Weights of a small GPT-style language model, trained from scratch on English Wikipedia: tied embeddings.
Each number is 50 + 15 x the weight over its row's rms, rounded and kept within 0 to 99. Layers, rows and columns count from 0. The size before them is the row's rms in percent of the matrix's.

# gate: layer 4 MLP gate, 1344x512, rms 0.0942, rows 748-765, columns 256-383
# up: layer 4 MLP up, 1344x512, rms 0.0945, rows 748-765, columns 256-383
# down: layer 4 MLP down (transposed), 1344x512, rms 0.0647, rows 748-765, columns 256-383
gate748 022:51 61 62 37 61 54 54 67 63 81 37 30 47 28 68 36 51 69 35 62 31 31 53 33 60 72 68 73 61 25 31 56 41 37 25 57 64 42 29 52 44 06 39 57 53 41 53 63 28 52 34 54 38 50 88 52 64 26 39 69 60 61 42 68 72 51 30 70 25 57 42 60 66 75 78 73 74 69 70 34 66 32 65 43 44 51 37 43 29 59 43 47 50 53 74 32 61 69 40 59 32 68 61 19 45 46 32 41 32 66 36 53 46 37 54 50 47 73 31 59 50 41 71 62 56 41 72 52
up748 022:32 27 40 56 51 66 34 64 23 45 86 61 66 50 22 70 69 67 40 29 38 52 11 36 29 36 64 59 63 57 55 54 40 50 61 34 60 37 65 53 49 32 48 31 54 52 28 50 70 74 50 54 59 63 73 51 61 42 49 61 34 56 31 66 71 26 43 39 49 55 68 47 27 43 60 91 56 65 43 37 52 60 71 25 66 48 54 57 68 41 62 40 44 41 48 42 61 32 37 38 26 46 59 57 58 66 56 36 34 65 52 53 51 56 61 65 63 38 36 86 56 48 47 36 42 51 48 44
down748 014:59 71 57 34 54 67 37 69 55 36 59 49 72 75 65 46 50 62 44 65 09 44 58 35 26 70 48 48 68 41 49 56 58 17 22 29 45 66 36 77 76 16 72 63 62 82 56 38 62 63 70 78 51 61 48 48 68 38 42 72 38 58 40 29 61 31 55 54 44 58 66 45 27 43 50 54 63 59 70 37 56 44 59 12 43 78 33 53 29 67 27 50 54 36 86 55 69 46 37 39 66 47 59 16 49 66 43 31 45 43 35 52 40 50 46 37 20 56 44 70 42 44 51 56 62 72 36 51
gate749 133:41 94 61 64 76 45 71 71 61 39 72 35 52 70 23 48 41 65 27 45 53 26 36 70 52 60 47 45 36 69 55 61 57 56 52 45 37 17 20 27 34 29 42 42 73 54 60 32 56 56 62 55 59 57 33 08 19 39 82 51 59 38 35 33 32 43 46 42 31 43 67 29 45 43 50 53 56 67 43 59 64 43 56 39 61 52 44 53 52 47 61 67 48 80 55 51 39 63 68 45 55 50 62 70 53 81 44 62 40 36 42 15 52 46 30 38 61 65 63 49 34 32 54 54 76 73 63 48
up749 140:56 69 57 66 58 53 76 55 49 55 41 49 63 38 45 50 50 43 62 47 65 42 35 31 36 41 45 44 55 75 44 50 76 65 61 27 31 48 27 09 43 29 59 60 60 62 58 26 71 69 48 30 62 32 42 27 22 60 75 38 54 48 56 21 43 57 50 64 51 31 70 43 35 53 48 73 40 54 67 62 59 48 72 52 47 59 55 53 52 51 49 70 55 82 62 39 37 53 43 36 67 31 62 83 61 75 03 61 28 25 45 10 29 59 38 44 54 66 57 48 49 59 34 53 73 83 36 67
down749 127:52 66 62 30 43 40 43 51 58 67 50 81 72 36 51 52 52 44 44 52 64 54 55 49 40 39 73 66 47 76 73 60 62 46 61 40 53 58 48 44 33 40 67 48 66 54 53 55 35 67 57 52 57 21 38 34 49 81 83 56 57 50 27 61 65 41 73 64 38 47 34 53 60 50 56 68 60 23 57 57 71 30 65 55 57 26 46 56 64 23 51 56 39 64 68 45 82 41 42 55 19 61 54 93 56 70 40 49 43 38 43 45 59 54 10 58 55 37 55 37 69 28 07 64 46 53 50 54
gate750 074:72 39 48 75 39 59 52 24 30 60 62 60 68 19 37 20 58 54 19 46 43 36 38 54 50 30 60 63 42 61 45 34 42 32 47 69 28 37 42 67 20 52 55 75 48 43 23 38 59 61 39 53 41 40 47 57 44 45 47 55 54 65 67 46 44 45 56 65 49 33 48 20 41 70 33 82 43 56 48 75 32 58 74 57 43 75 43 60 31 26 40 61 29 68 54 51 34 50 59 43 37 39 34 52 45 30 54 83 62 43 60 52 73 33 67 52 57 53 47 34 66 29 49 46 51 45 41 57
up750 066:28 58 46 25 62 38 49 66 68 36 40 41 40 74 76 81 34 51 82 53 57 59 60 47 55 68 43 41 58 34 51 60 56 63 60 38 75 65 65 29 80 46 36 32 47 67 72 62 46 38 69 51 65 55 45 49 48 50 52 42 35 35 35 54 50 60 43 31 56 61 58 67 49 26 73 25 58 40 56 29 58 38 18 48 56 24 61 41 67 71 62 39 72 32 42 46 58 56 45 59 66 63 72 48 50 71 37 23 33 49 31 45 26 65 37 46 31 58 60 65 34 73 41 51 44 59 64 49
down750 067:28 60 29 29 43 45 21 53 50 74 44 62 38 40 38 87 51 61 51 65 46 57 34 33 51 64 79 64 72 35 73 59 72 54 63 51 43 60 68 41 80 23 26 41 55 60 51 44 47 55 51 68 87 63 43 51 70 52 53 22 47 23 51 66 84 56 51 42 39 48 54 40 54 39 46 48 43 50 50 38 39 32 65 59 76 68 42 57 50 55 29 18 76 44 59 53 45 54 35 50 62 51 50 50 66 46 39 31 30 36 46 62 53 65 40 33 68 55 51 37 43 51 32 50 66 49 48 29
gate751 017:63 53 21 51 39 13 49 36 39 25 57 20 30 67 67 66 20 52 44 43 62 37 54 33 26 46 51 44 70 44 44 08 45 46 47 49 56 43 31 51 34 39 56 61 43 54 66 47 67 66 38 37 27 57 57 74 62 46 46 64 69 23 26 56 52 59 53 57 41 49 41 28 66 33 47 52 38 65 58 31 43 49 30 64 32 62 39 73 36 41 61 38 52 56 42 62 68 36 56 38 42 67 71 45 58 46 40 75 39 71 28 31 50 36 43 50 55 59 35 31 30 68 34 34 63 58 55 43
up751 017:50 25 53 44 61 34 45 38 52 36 35 20 58 41 46 52 24 41 77 50 40 46 75 55 47 34 58 47 62 53 28 40 43 53 35 67 54 78 44 36 34 40 76 67 53 64 68 43 50 46 54 59 47 87 79 58 73 57 70 67 63 23 38 65 41 40 82 51 53 76 62 34 43 60 65 63 36 50 74 31 33 30 32 62 29 71 63 51 27 79 58 29 29 46 43 38 52 40 68 51 75 40 47 55 53 44 77 69 67 56 40 52 74 35 49 29 73 62 47 50 34 56 53 58 55 65 50 55
down751 011:68 46 45 68 61 37 47 48 35 53 65 62 52 58 64 51 53 41 31 43 62 39 47 29 29 37 40 15 48 11 64 16 30 37 49 51 58 53 39 60 37 46 52 41 51 68 42 29 47 38 51 48 43 39 45 47 54 79 36 36 28 68 67 64 38 39 46 54 83 28 53 55 40 79 39 33 47 40 29 57 16 52 47 46 66 47 39 62 57 62 57 38 57 55 20 65 54 64 37 28 52 86 53 48 43 70 68 39 55 57 61 78 40 69 48 56 39 54 73 38 53 60 50 54 57 45 44 25
gate752 138:64 72 59 35 48 52 58 45 82 49 80 50 47 71 44 69 28 37 38 33 31 49 33 51 63 55 53 27 65 59 36 61 68 45 52 41 46 44 70 54 46 75 63 69 30 78 28 39 52 59 76 54 64 68 41 50 55 47 41 59 34 46 42 49 47 12 55 46 24 58 60 48 49 44 51 32 29 49 36 55 51 59 48 22 53 51 50 71 57 38 28 76 66 13 62 76 79 60 60 46 71 51 41 49 59 50 37 62 52 29 55 72 68 51 63 43 61 35 53 51 39 71 38 32 29 42 55 46
up752 146:71 59 24 73 67 58 53 36 63 66 39 37 19 82 42 55 34 45 34 50 78 40 42 50 39 69 58 75 38 26 57 37 40 63 47 64 33 30 33 83 49 53 63 57 33 90 67 41 60 49 67 55 60 49 69 48 35 46 59 65 28 50 48 34 44 33 81 57 38 60 64 68 58 63 31 62 38 72 49 43 48 39 30 50 53 26 57 40 61 55 44 47 37 36 36 74 57 25 81 92 70 30 50 71 61 33 17 55 81 40 48 54 50 44 50 47 82 44 72 41 24 39 69 42 59 73 82 40
down752 137:29 61 78 63 59 17 44 60 56 63 66 46 73 58 63 41 27 57 52 46 59 78 45 53 63 53 33 49 42 53 83 62 49 34 57 57 82 45 65 47 54 38 37 67 43 37 47 68 70 42 41 61 67 47 43 37 36 47 49 48 47 54 37 63 35 36 55 68 59 33 31 31 60 55 41 69 59 63 56 26 49 57 49 61 32 24 34 69 61 71 45 26 43 66 40 36 25 53 40 71 40 40 25 45 57 55 52 44 44 59 35 23 64 62 37 78 27 36 61 52 52 66 74 50 63 40 61 42
gate753 121:77 55 36 44 50 49 41 58 66 44 57 48 65 36 42 46 52 58 57 61 38 66 49 28 28 59 72 67 56 40 60 45 42 75 21 30 31 48 49 50 62 54 57 44 76 54 73 68 76 59 52 47 23 28 43 56 52 51 40 76 43 44 55 56 48 56 61 63 55 05 52 17 33 42 48 56 42 95 40 64 72 57 45 49 32 40 51 82 69 39 51 39 74 72 45 40 66 63 74 52 58 56 53 51 36 39 38 40 72 57 22 66 85 31 72 53 45 63 57 42 63 55 40 38 41 42 43 62
up753 116:68 59 36 43 51 52 38 41 65 39 51 49 63 43 38 54 70 61 41 57 34 59 56 20 22 65 80 68 64 40 52 48 41 76 19 34 22 46 44 45 58 56 57 39 76 43 66 72 65 57 42 50 24 37 44 50 44 57 45 77 36 32 55 49 39 49 57 66 54 14 49 16 43 34 51 61 45 96 38 67 71 54 45 51 40 38 65 75 69 38 57 39 67 68 45 35 68 65 69 57 59 51 48 47 34 51 36 53 71 52 19 64 76 32 69 48 32 52 59 39 67 49 45 36 39 51 36 69
down753 128:46 62 71 48 39 52 40 56 49 48 37 40 44 76 70 44 37 28 60 47 63 47 72 69 61 32 65 63 70 38 43 79 50 58 39 37 39 50 41 40 68 53 76 38 75 45 61 62 29 49 32 69 68 32 54 58 46 40 26 56 62 39 25 30 42 44 72 44 41 57 46 45 57 70 15 38 39 74 51 45 72 63 41 56 51 47 54 49 68 43 30 68 52 43 35 42 60 83 58 34 45 56 39 47 82 40 12 54 35 58 68 51 46 50 66 52 33 69 50 20 40 24 75 33 56 79 47 58
gate754 013:51 68 47 50 43 49 53 52 42 48 57 67 33 90 68 44 25 50 51 76 63 74 39 56 70 65 42 75 68 39 30 35 72 64 80 57 41 66 30 49 62 38 44 68 61 59 77 51 43 41 55 28 61 45 53 75 67 55 39 50 70 41 65 24 64 55 60 52 70 51 70 46 40 48 61 30 71 81 21 34 36 34 38 63 29 55 38 44 26 61 49 32 64 23 41 43 47 69 44 58 47 44 49 36 36 58 71 39 71 31 57 71 60 48 63 30 32 44 44 36 62 45 46 60 44 55 46 40
up754 014:28 39 78 55 45 34 34 65 59 67 73 33 54 44 34 41 41 77 59 23 34 47 39 40 74 38 59 38 40 31 48 69 48 68 42 66 55 51 40 41 44 46 61 33 42 42 51 65 60 79 58 58 51 60 53 43 27 33 42 28 51 62 46 74 24 23 43 37 31 32 49 67 46 38 71 40 28 32 61 35 39 51 67 63 60 68 49 31 67 32 37 41 34 54 49 56 37 27 70 28 59 42 67 41 32 40 49 64 29 64 30 70 65 77 33 56 67 72 66 56 65 39 26 36 22 72 53 42
down754 006:31 62 36 51 37 48 30 57 68 47 60 28 38 81 48 55 41 59 53 59 25 53 28 36 50 56 45 58 48 43 40 60 26 27 47 25 41 60 41 27 51 74 46 25 35 35 46 65 26 38 52 46 41 43 76 37 61 46 32 52 56 44 71 32 50 49 50 30 58 49 58 57 34 62 25 19 65 64 77 53 54 50 43 68 51 45 44 47 37 33 24 00 61 88 51 45 47 60 41 32 28 43 42 53 67 36 49 26 53 51 61 43 32 39 35 74 50 51 53 36 49 47 66 63 68 53 34 48
gate755 122:50 65 24 53 46 49 38 62 48 37 58 66 69 72 52 49 63 80 48 43 38 40 51 59 32 41 44 40 66 26 82 74 34 25 15 25 58 53 71 78 31 44 72 59 48 29 63 37 51 87 52 57 48 08 77 53 81 50 55 39 72 69 31 41 42 67 53 59 42 47 22 78 66 47 29 74 46 51 60 79 62 40 54 28 53 26 50 59 45 53 54 62 62 52 38 73 48 49 45 61 26 66 74 76 43 44 40 53 53 55 86 43 56 46 47 50 53 34 67 65 18 48 50 23 53 62 29 64
up755 127:54 62 24 47 59 31 49 74 25 63 40 55 62 47 38 51 43 87 45 34 61 50 45 51 48 62 44 20 47 49 64 52 43 58 37 53 50 55 50 53 40 36 47 52 76 43 36 39 64 85 65 43 42 25 60 71 85 44 26 56 48 56 28 33 35 48 44 52 72 45 19 52 95 46 33 63 78 51 61 60 67 69 61 37 65 49 47 49 49 28 52 59 44 54 43 70 34 42 28 69 59 65 84 82 60 51 21 72 45 58 61 60 72 40 43 54 61 25 30 54 29 42 23 36 26 59 57 44
down755 150:33 48 66 49 38 29 54 39 39 69 28 65 90 64 68 61 54 52 68 30 57 69 59 53 49 35 18 47 41 34 85 45 46 57 36 52 72 68 38 63 51 42 38 54 56 33 38 56 71 48 51 51 55 37 38 46 38 36 47 78 43 50 48 41 58 57 50 48 28 35 69 48 33 54 80 34 45 49 55 62 61 41 39 47 55 16 00 75 79 55 55 40 54 58 52 45 59 32 19 48 45 52 66 39 52 46 50 51 51 66 62 53 64 52 84 47 62 55 48 64 11 51 52 14 37 62 38 52
gate756 137:51 42 51 46 51 62 79 69 72 40 54 62 46 41 46 69 31 65 31 49 52 39 41 44 31 48 47 58 76 66 51 51 48 44 39 21 64 72 61 41 64 43 44 48 73 30 39 71 54 90 08 56 39 35 37 32 63 67 67 26 54 61 42 60 24 34 63 48 56 33 50 31 61 52 51 60 52 62 30 75 56 20 71 42 72 53 63 43 42 63 67 66 73 95 31 51 35 55 62 47 60 53 32 59 40 52 46 51 63 25 45 39 26 39 50 90 60 61 36 45 70 52 51 45 44 67 53 73
up756 137:28 40 57 49 48 41 62 76 15 25 52 75 35 20 44 58 41 53 53 84 39 75 41 63 53 46 54 70 78 77 55 90 48 52 49 49 60 47 66 40 23 37 63 41 81 49 36 50 42 79 54 63 60 19 22 47 42 51 49 51 68 37 36 60 65 25 59 68 66 45 42 15 60 70 58 52 48 38 58 58 50 50 63 53 29 61 51 27 60 46 48 40 65 51 76 68 56 62 72 30 28 54 64 53 51 59 57 48 62 45 47 30 33 15 62 56 57 56 68 59 56 39 56 72 62 50 43 47
down756 126:38 99 52 30 21 68 44 58 50 81 38 61 61 48 57 58 29 59 46 29 21 31 29 45 21 31 48 32 67 50 50 38 64 59 47 33 65 56 58 49 50 61 55 43 49 31 69 35 65 57 50 39 61 67 50 28 62 55 39 29 41 70 52 50 64 63 59 58 61 40 57 38 52 39 30 46 36 48 71 52 55 67 25 26 43 47 50 53 44 30 32 60 22 43 53 44 98 76 33 50 60 44 60 70 50 35 58 32 64 60 04 51 72 47 67 59 51 72 52 34 33 30 31 47 19 42 24 88
gate757 112:26 55 43 59 28 59 43 69 67 17 65 25 48 43 66 38 28 70 42 76 38 53 34 55 70 32 40 21 26 78 32 62 54 49 35 55 41 46 31 61 40 34 24 51 53 54 53 37 40 65 40 59 49 51 57 38 53 64 38 21 55 50 53 66 66 59 38 63 38 29 50 38 49 60 59 40 48 66 71 46 59 44 44 46 30 54 42 52 44 63 18 39 50 44 46 41 86 59 55 68 59 45 51 47 46 37 57 52 54 56 46 51 50 34 45 32 44 61 43 53 55 37 39 69 54 57 37 65
up757 112:20 56 30 49 47 55 44 64 63 06 68 28 52 56 59 50 25 65 46 66 38 39 34 49 66 41 45 21 31 71 42 59 57 53 45 52 44 50 34 61 39 26 28 63 58 60 64 62 35 68 51 46 61 51 45 30 47 64 42 23 64 65 51 62 58 52 29 63 38 26 49 44 52 62 52 33 50 67 74 40 46 44 48 56 30 56 39 46 51 67 20 55 50 45 44 44 92 62 55 65 58 50 37 50 53 48 47 50 65 54 54 62 48 25 56 29 48 65 41 62 60 39 36 62 46 50 40 61
down757 136:72 66 74 71 50 55 51 54 29 62 56 47 54 41 32 48 32 52 59 52 33 63 37 49 68 61 53 49 32 80 33 73 65 45 50 24 32 39 42 46 58 68 53 48 33 58 64 60 45 14 43 34 17 37 40 59 63 48 43 48 75 67 46 32 38 58 23 52 53 40 20 36 67 53 64 49 64 52 40 39 42 61 63 62 45 61 34 54 63 31 47 24 50 55 64 64 81 44 59 53 41 55 39 69 22 42 23 57 44 58 51 36 67 67 84 65 41 45 28 69 77 37 42 62 39 38 52 31
gate758 014:27 49 54 58 31 73 76 39 31 65 60 45 69 60 61 46 39 49 65 68 68 61 56 33 63 31 40 61 62 59 69 54 40 60 78 73 77 46 38 68 74 73 27 68 48 39 58 37 23 63 62 32 25 44 65 56 37 59 58 29 42 31 74 64 43 50 23 50 41 78 68 42 59 38 72 69 57 49 40 21 31 43 66 45 44 35 41 58 34 50 23 68 26 38 39 36 29 46 58 35 77 73 72 31 36 32 37 33 47 61 61 25 35 63 36 70 71 65 51 70 74 23 29 60 37 52 56 52
up758 013:68 43 61 57 67 35 34 41 74 63 63 55 44 57 56 31 49 74 69 66 43 29 33 38 56 40 46 53 58 67 24 25 33 55 20 50 37 52 53 77 24 62 63 61 28 50 25 53 74 31 64 51 41 30 68 30 49 47 69 46 49 48 17 23 70 67 77 39 52 26 61 35 64 39 18 60 28 71 59 75 45 45 69 29 59 36 27 63 35 45 57 35 59 39 71 60 62 31 33 25 41 19 31 32 78 52 33 77 43 39 25 60 69 72 50 63 62 34 49 41 24 70 76 30 76 75 40 66
down758 005:59 54 55 37 55 32 43 41 38 25 46 33 39 05 70 33 53 57 52 59 23 30 36 24 50 26 48 46 55 35 57 38 32 35 31 34 42 49 47 37 40 60 23 31 31 68 24 72 44 58 75 38 32 27 73 14 34 45 55 71 52 64 53 31 65 53 62 46 53 35 27 51 52 29 41 61 48 62 66 53 53 37 58 50 37 67 51 64 59 37 37 73 66 71 42 63 54 57 66 37 31 59 28 34 59 45 64 42 51 48 47 67 67 50 70 38 42 17 49 37 26 33 34 24 63 63 50 47
gate759 014:67 26 46 63 54 55 52 45 49 55 65 27 37 46 37 46 36 64 59 26 54 25 63 54 62 74 31 67 55 28 59 57 19 66 77 28 53 43 70 42 61 49 50 58 66 34 27 27 62 37 40 53 58 41 33 61 45 32 60 43 36 59 51 38 37 46 65 76 47 62 40 48 66 53 65 70 61 26 71 34 52 63 68 29 37 63 47 28 41 50 57 50 53 56 63 34 63 58 36 40 62 56 70 67 62 50 65 73 44 84 64 32 38 28 54 51 65 56 36 58 45 74 37 73 55 35 33 43
up759 013:38 44 69 62 49 60 31 66 26 66 66 27 75 30 38 46 68 31 46 80 80 66 52 73 28 37 37 33 33 54 58 63 57 54 42 73 68 61 30 51 60 51 82 75 49 71 73 69 29 45 39 33 29 61 42 63 56 81 47 42 39 70 67 28 38 49 32 36 47 58 45 68 64 57 29 33 53 45 55 37 49 36 28 42 45 45 49 49 72 36 53 79 29 61 44 30 33 55 70 53 67 64 67 34 72 44 65 24 74 41 34 25 57 66 61 43 54 31 77 19 61 55 34 47 62 37 46 38
down759 006:46 48 22 66 59 26 47 42 78 24 35 33 74 52 44 57 52 11 43 37 39 62 56 47 33 31 47 72 87 80 55 66 27 47 53 51 70 43 42 53 25 41 41 41 25 45 38 72 62 42 65 65 09 70 70 46 60 66 33 46 49 45 51 55 69 31 34 35 77 57 48 62 52 39 26 55 54 51 41 68 46 41 56 70 48 30 77 39 33 30 22 47 78 45 62 38 30 35 30 54 38 49 54 69 62 22 47 20 62 24 35 66 63 58 49 41 41 15 45 59 41 26 49 59 68 43 27 65
gate760 124:33 47 57 58 53 38 66 63 50 83 60 21 68 52 46 22 22 29 56 95 30 44 56 57 50 59 68 53 24 63 70 51 51 66 64 47 51 21 74 66 34 50 38 44 44 30 10 61 24 33 31 55 51 44 51 56 59 49 49 47 22 13 20 53 32 53 58 42 56 65 70 34 66 44 51 22 44 33 56 57 45 69 54 61 62 53 38 46 44 54 53 55 47 62 00 46 86 35 20 56 43 69 51 66 45 43 76 56 32 64 45 73 50 32 75 35 42 58 72 29 30 45 63 64 28 32 54 51
up760 125:52 51 43 60 45 81 42 28 56 27 52 80 35 75 81 81 80 72 43 10 64 56 44 46 65 34 16 47 66 32 32 63 47 20 16 54 46 68 25 23 56 34 60 54 52 58 81 58 67 66 63 47 42 50 36 45 29 60 35 29 57 62 68 52 61 42 44 67 45 47 32 66 37 51 46 49 57 99 54 49 48 34 61 41 35 38 58 82 49 27 28 58 62 51 65 39 46 56 89 56 56 32 54 52 55 81 34 37 52 44 62 48 53 58 27 66 50 43 19 66 61 53 47 20 67 49 30 52
down760 143:34 66 46 62 51 73 79 25 60 60 57 62 83 40 82 81 23 56 50 52 35 70 47 57 42 75 51 72 31 57 58 31 92 75 45 35 42 63 52 70 73 34 53 08 79 32 34 31 69 64 42 38 57 45 57 19 44 30 50 48 42 64 28 58 44 68 43 37 52 43 68 44 58 58 34 69 50 33 53 66 68 54 34 59 65 60 19 54 30 64 56 59 76 36 48 54 53 50 41 64 74 57 45 58 58 62 41 40 65 60 46 51 41 29 48 49 58 39 70 30 74 56 55 48 59 57 70 51
gate761 014:32 64 85 69 58 63 41 47 73 44 65 23 53 54 53 41 61 60 53 15 39 34 34 42 50 54 45 44 42 49 75 35 20 31 67 28 49 56 55 54 31 30 56 47 46 62 34 37 69 51 37 31 29 51 76 58 36 52 58 45 59 27 60 58 72 44 42 39 23 77 31 53 33 45 68 38 53 61 52 46 36 65 59 55 59 53 65 45 51 56 57 58 73 25 30 65 43 32 28 73 44 28 67 61 50 33 40 57 20 51 58 39 71 38 65 28 70 41 40 54 60 23 56 34 44 34 54 60
up761 013:32 70 33 42 75 31 45 70 54 38 37 33 52 56 79 42 57 44 50 72 85 37 54 34 49 71 50 56 54 65 35 46 51 39 31 37 48 49 39 60 56 73 53 38 55 43 52 70 28 50 55 77 27 55 55 48 60 48 29 23 73 80 29 63 52 33 61 48 72 33 65 48 41 67 63 31 26 74 58 64 70 36 45 59 62 34 51 39 24 49 47 66 47 62 33 38 59 47 70 22 36 57 63 60 21 78 42 30 73 56 37 58 26 62 58 54 72 49 45 65 69 69 65 28 63 50 37 55
down761 006:31 67 84 50 50 51 55 67 68 35 64 54 53 34 66 31 38 53 24 34 19 49 47 49 46 56 31 65 65 72 54 42 64 67 38 40 41 42 68 78 31 72 70 39 56 65 68 50 51 49 39 50 23 51 63 27 26 57 27 66 75 71 58 63 47 27 41 50 41 58 56 43 27 36 40 25 34 49 47 36 87 43 38 39 41 56 55 67 37 63 50 57 41 60 70 55 55 41 48 45 36 78 32 53 75 51 40 49 31 59 54 22 47 64 22 20 58 65 53 60 47 32 63 67 72 54 41 60
gate762 013:29 56 42 62 49 53 51 67 27 63 39 72 36 61 55 45 54 42 59 50 39 81 81 44 44 60 40 48 62 56 52 45 58 80 62 27 30 61 63 53 30 42 53 52 48 75 62 57 66 33 47 24 77 79 42 47 78 49 44 78 66 34 63 56 41 36 63 58 15 32 30 37 42 59 59 54 57 73 62 44 51 69 40 55 65 45 30 51 35 74 40 39 43 63 65 67 64 71 69 50 28 47 54 27 54 69 24 67 68 40 35 44 46 53 49 50 35 61 60 62 55 38 60 28 73 59 57 20
up762 013:60 60 49 73 46 77 61 36 47 63 55 37 46 51 47 51 59 44 27 49 31 51 27 58 37 39 41 59 62 30 78 44 29 37 63 44 50 51 39 53 69 55 50 31 67 41 53 65 68 34 25 29 26 30 72 78 60 52 21 63 63 47 64 61 56 45 37 47 65 49 52 75 56 70 66 45 47 60 19 34 37 57 59 27 50 81 53 31 44 48 44 52 65 58 55 59 29 24 55 46 32 57 53 37 38 54 38 55 62 34 60 53 75 32 59 50 65 30 28 36 70 64 63 48 47 34 47 57
down762 007:75 52 40 49 55 55 43 59 36 66 45 29 52 38 60 27 51 59 45 39 66 43 58 47 52 42 51 42 43 55 54 42 72 51 52 29 48 68 37 17 46 64 32 42 63 46 59 73 47 44 77 25 43 61 41 63 51 41 59 60 67 80 16 59 57 61 57 60 50 60 51 62 34 50 45 51 30 39 41 46 51 50 23 51 48 55 52 74 44 47 47 44 33 70 50 57 57 65 51 64 58 53 69 38 33 71 29 55 78 73 63 41 67 39 15 47 46 27 64 38 42 17 62 29 48 45 32 57
gate763 015:50 63 34 58 56 84 50 17 39 29 60 20 45 67 62 33 58 68 41 32 38 44 61 59 24 55 47 34 65 57 29 52 59 68 39 32 42 65 54 59 37 64 36 77 39 50 31 64 56 64 59 49 51 62 48 60 24 23 33 70 82 42 34 29 61 68 29 60 59 50 47 55 24 53 27 39 37 49 72 69 56 21 69 81 46 41 47 50 73 48 23 67 72 56 51 73 49 50 33 56 52 53 67 62 32 42 55 42 54 52 60 32 65 62 69 26 51 65 64 64 38 34 56 61 71 78 46 41
up763 014:64 53 30 62 42 26 68 90 74 34 43 60 61 36 69 27 45 66 64 40 50 63 29 15 44 49 37 48 54 45 69 27 46 49 33 52 82 68 46 45 64 39 29 44 36 32 55 58 54 41 59 47 49 49 35 45 40 68 67 48 39 23 24 30 36 18 32 48 26 28 49 40 47 77 34 37 82 64 62 43 79 58 37 34 58 68 49 45 59 33 76 43 36 54 59 26 57 48 61 68 67 54 63 64 66 53 61 41 58 56 40 87 24 69 50 43 38 47 30 41 72 66 33 39 21 46 70 33
down763 007:52 49 49 71 44 40 42 52 61 45 48 51 69 54 61 67 51 37 65 57 71 55 45 57 58 51 39 57 50 30 62 75 58 41 73 71 56 58 58 36 31 66 51 42 61 54 49 65 80 72 30 63 37 51 47 18 68 80 58 40 40 71 42 40 57 08 69 60 77 58 48 30 68 23 50 44 52 64 36 56 56 49 52 32 37 37 41 54 30 41 42 59 49 33 66 52 55 48 38 50 58 56 15 66 27 46 72 22 43 36 34 40 51 38 54 48 68 64 50 57 62 28 60 54 48 58 56 57
gate764 014:71 55 49 38 74 46 66 55 59 79 41 61 41 54 46 34 62 33 59 21 40 51 36 55 71 48 36 55 66 41 27 34 64 36 30 80 43 66 66 26 46 67 63 35 53 36 40 44 40 55 76 74 46 42 48 35 67 48 44 53 53 48 48 52 29 39 71 47 46 38 52 38 31 49 79 45 60 71 31 41 40 43 50 59 31 37 80 68 28 48 63 51 29 36 62 44 69 40 59 58 58 71 40 66 31 49 70 52 51 50 35 54 64 57 33 41 54 80 39 32 39 53 81 50 33 30 11 28
up764 013:62 51 40 45 40 55 56 51 52 39 33 48 64 43 41 39 67 71 67 42 44 35 52 59 55 39 55 34 32 45 58 61 52 65 38 46 53 64 51 37 31 36 62 21 48 56 41 61 35 35 52 26 42 47 77 24 49 31 27 31 64 33 63 39 61 73 23 66 48 28 62 35 71 41 56 73 74 64 62 44 43 33 42 51 28 46 47 34 79 61 64 46 28 29 29 55 58 61 46 44 45 38 47 32 77 25 29 49 50 49 33 65 54 26 55 60 19 57 40 44 67 33 42 54 51 61 70 67
down764 007:56 60 42 60 59 30 33 57 39 80 92 55 57 42 74 55 54 51 37 33 53 41 63 57 51 42 33 58 67 46 56 43 56 48 34 36 52 18 25 51 50 28 34 67 86 35 62 71 73 63 45 55 61 29 33 53 61 51 50 55 35 77 24 67 36 27 25 11 83 23 53 46 62 65 28 55 34 49 64 22 54 51 52 63 56 55 37 58 44 48 37 45 63 50 54 66 42 47 51 48 53 45 53 44 46 53 68 79 60 50 51 47 57 74 67 65 20 32 50 19 09 71 09 45 55 44 56 64
gate765 141:49 47 59 28 59 55 68 78 71 34 55 34 67 27 40 53 62 65 32 68 41 61 56 73 35 60 31 70 53 72 67 29 34 63 67 62 51 35 66 47 63 48 53 44 71 76 63 51 64 29 31 31 30 52 51 28 62 59 82 42 55 64 54 41 53 33 50 31 44 43 16 58 62 03 49 38 44 55 68 63 59 40 52 40 48 47 74 62 81 44 40 52 35 49 47 59 46 21 55 75 46 62 14 45 46 61 45 61 38 34 52 61 49 59 58 31 25 49 36 54 52 71 70 58 73 52 37 36
up765 155:51 76 59 71 55 77 70 61 51 36 66 46 31 57 56 23 74 52 64 78 60 62 48 59 18 66 07 37 31 43 42 39 34 53 15 37 59 70 60 49 57 68 60 29 58 71 46 46 45 38 64 28 37 66 77 77 56 45 78 44 55 57 37 41 76 58 63 57 46 57 50 57 40 35 71 32 49 41 49 49 58 55 15 54 53 38 48 63 47 58 50 57 36 47 57 48 41 39 38 87 56 31 48 60 53 60 46 48 49 60 35 48 56 71 41 49 43 48 52 66 39 42 49 15 50 23 67 58
down765 140:36 29 65 24 13 58 47 62 61 66 38 50 25 54 34 72 59 36 57 47 71 53 59 58 27 77 52 64 60 61 41 60 10 49 63 43 62 24 78 67 54 65 54 31 52 28 45 61 35 52 51 30 88 16 31 40 34 79 47 58 25 56 07 15 53 30 34 25 53 78 63 56 35 58 39 56 15 51 53 66 57 56 39 43 44 43 48 62 38 54 63 21 64 67 53 41 66 49 70 48 38 53 42 64 43 59 48 54 56 48 38 45 50 59 37 46 31 91 57 50 45 65 68 50 50 48 48 40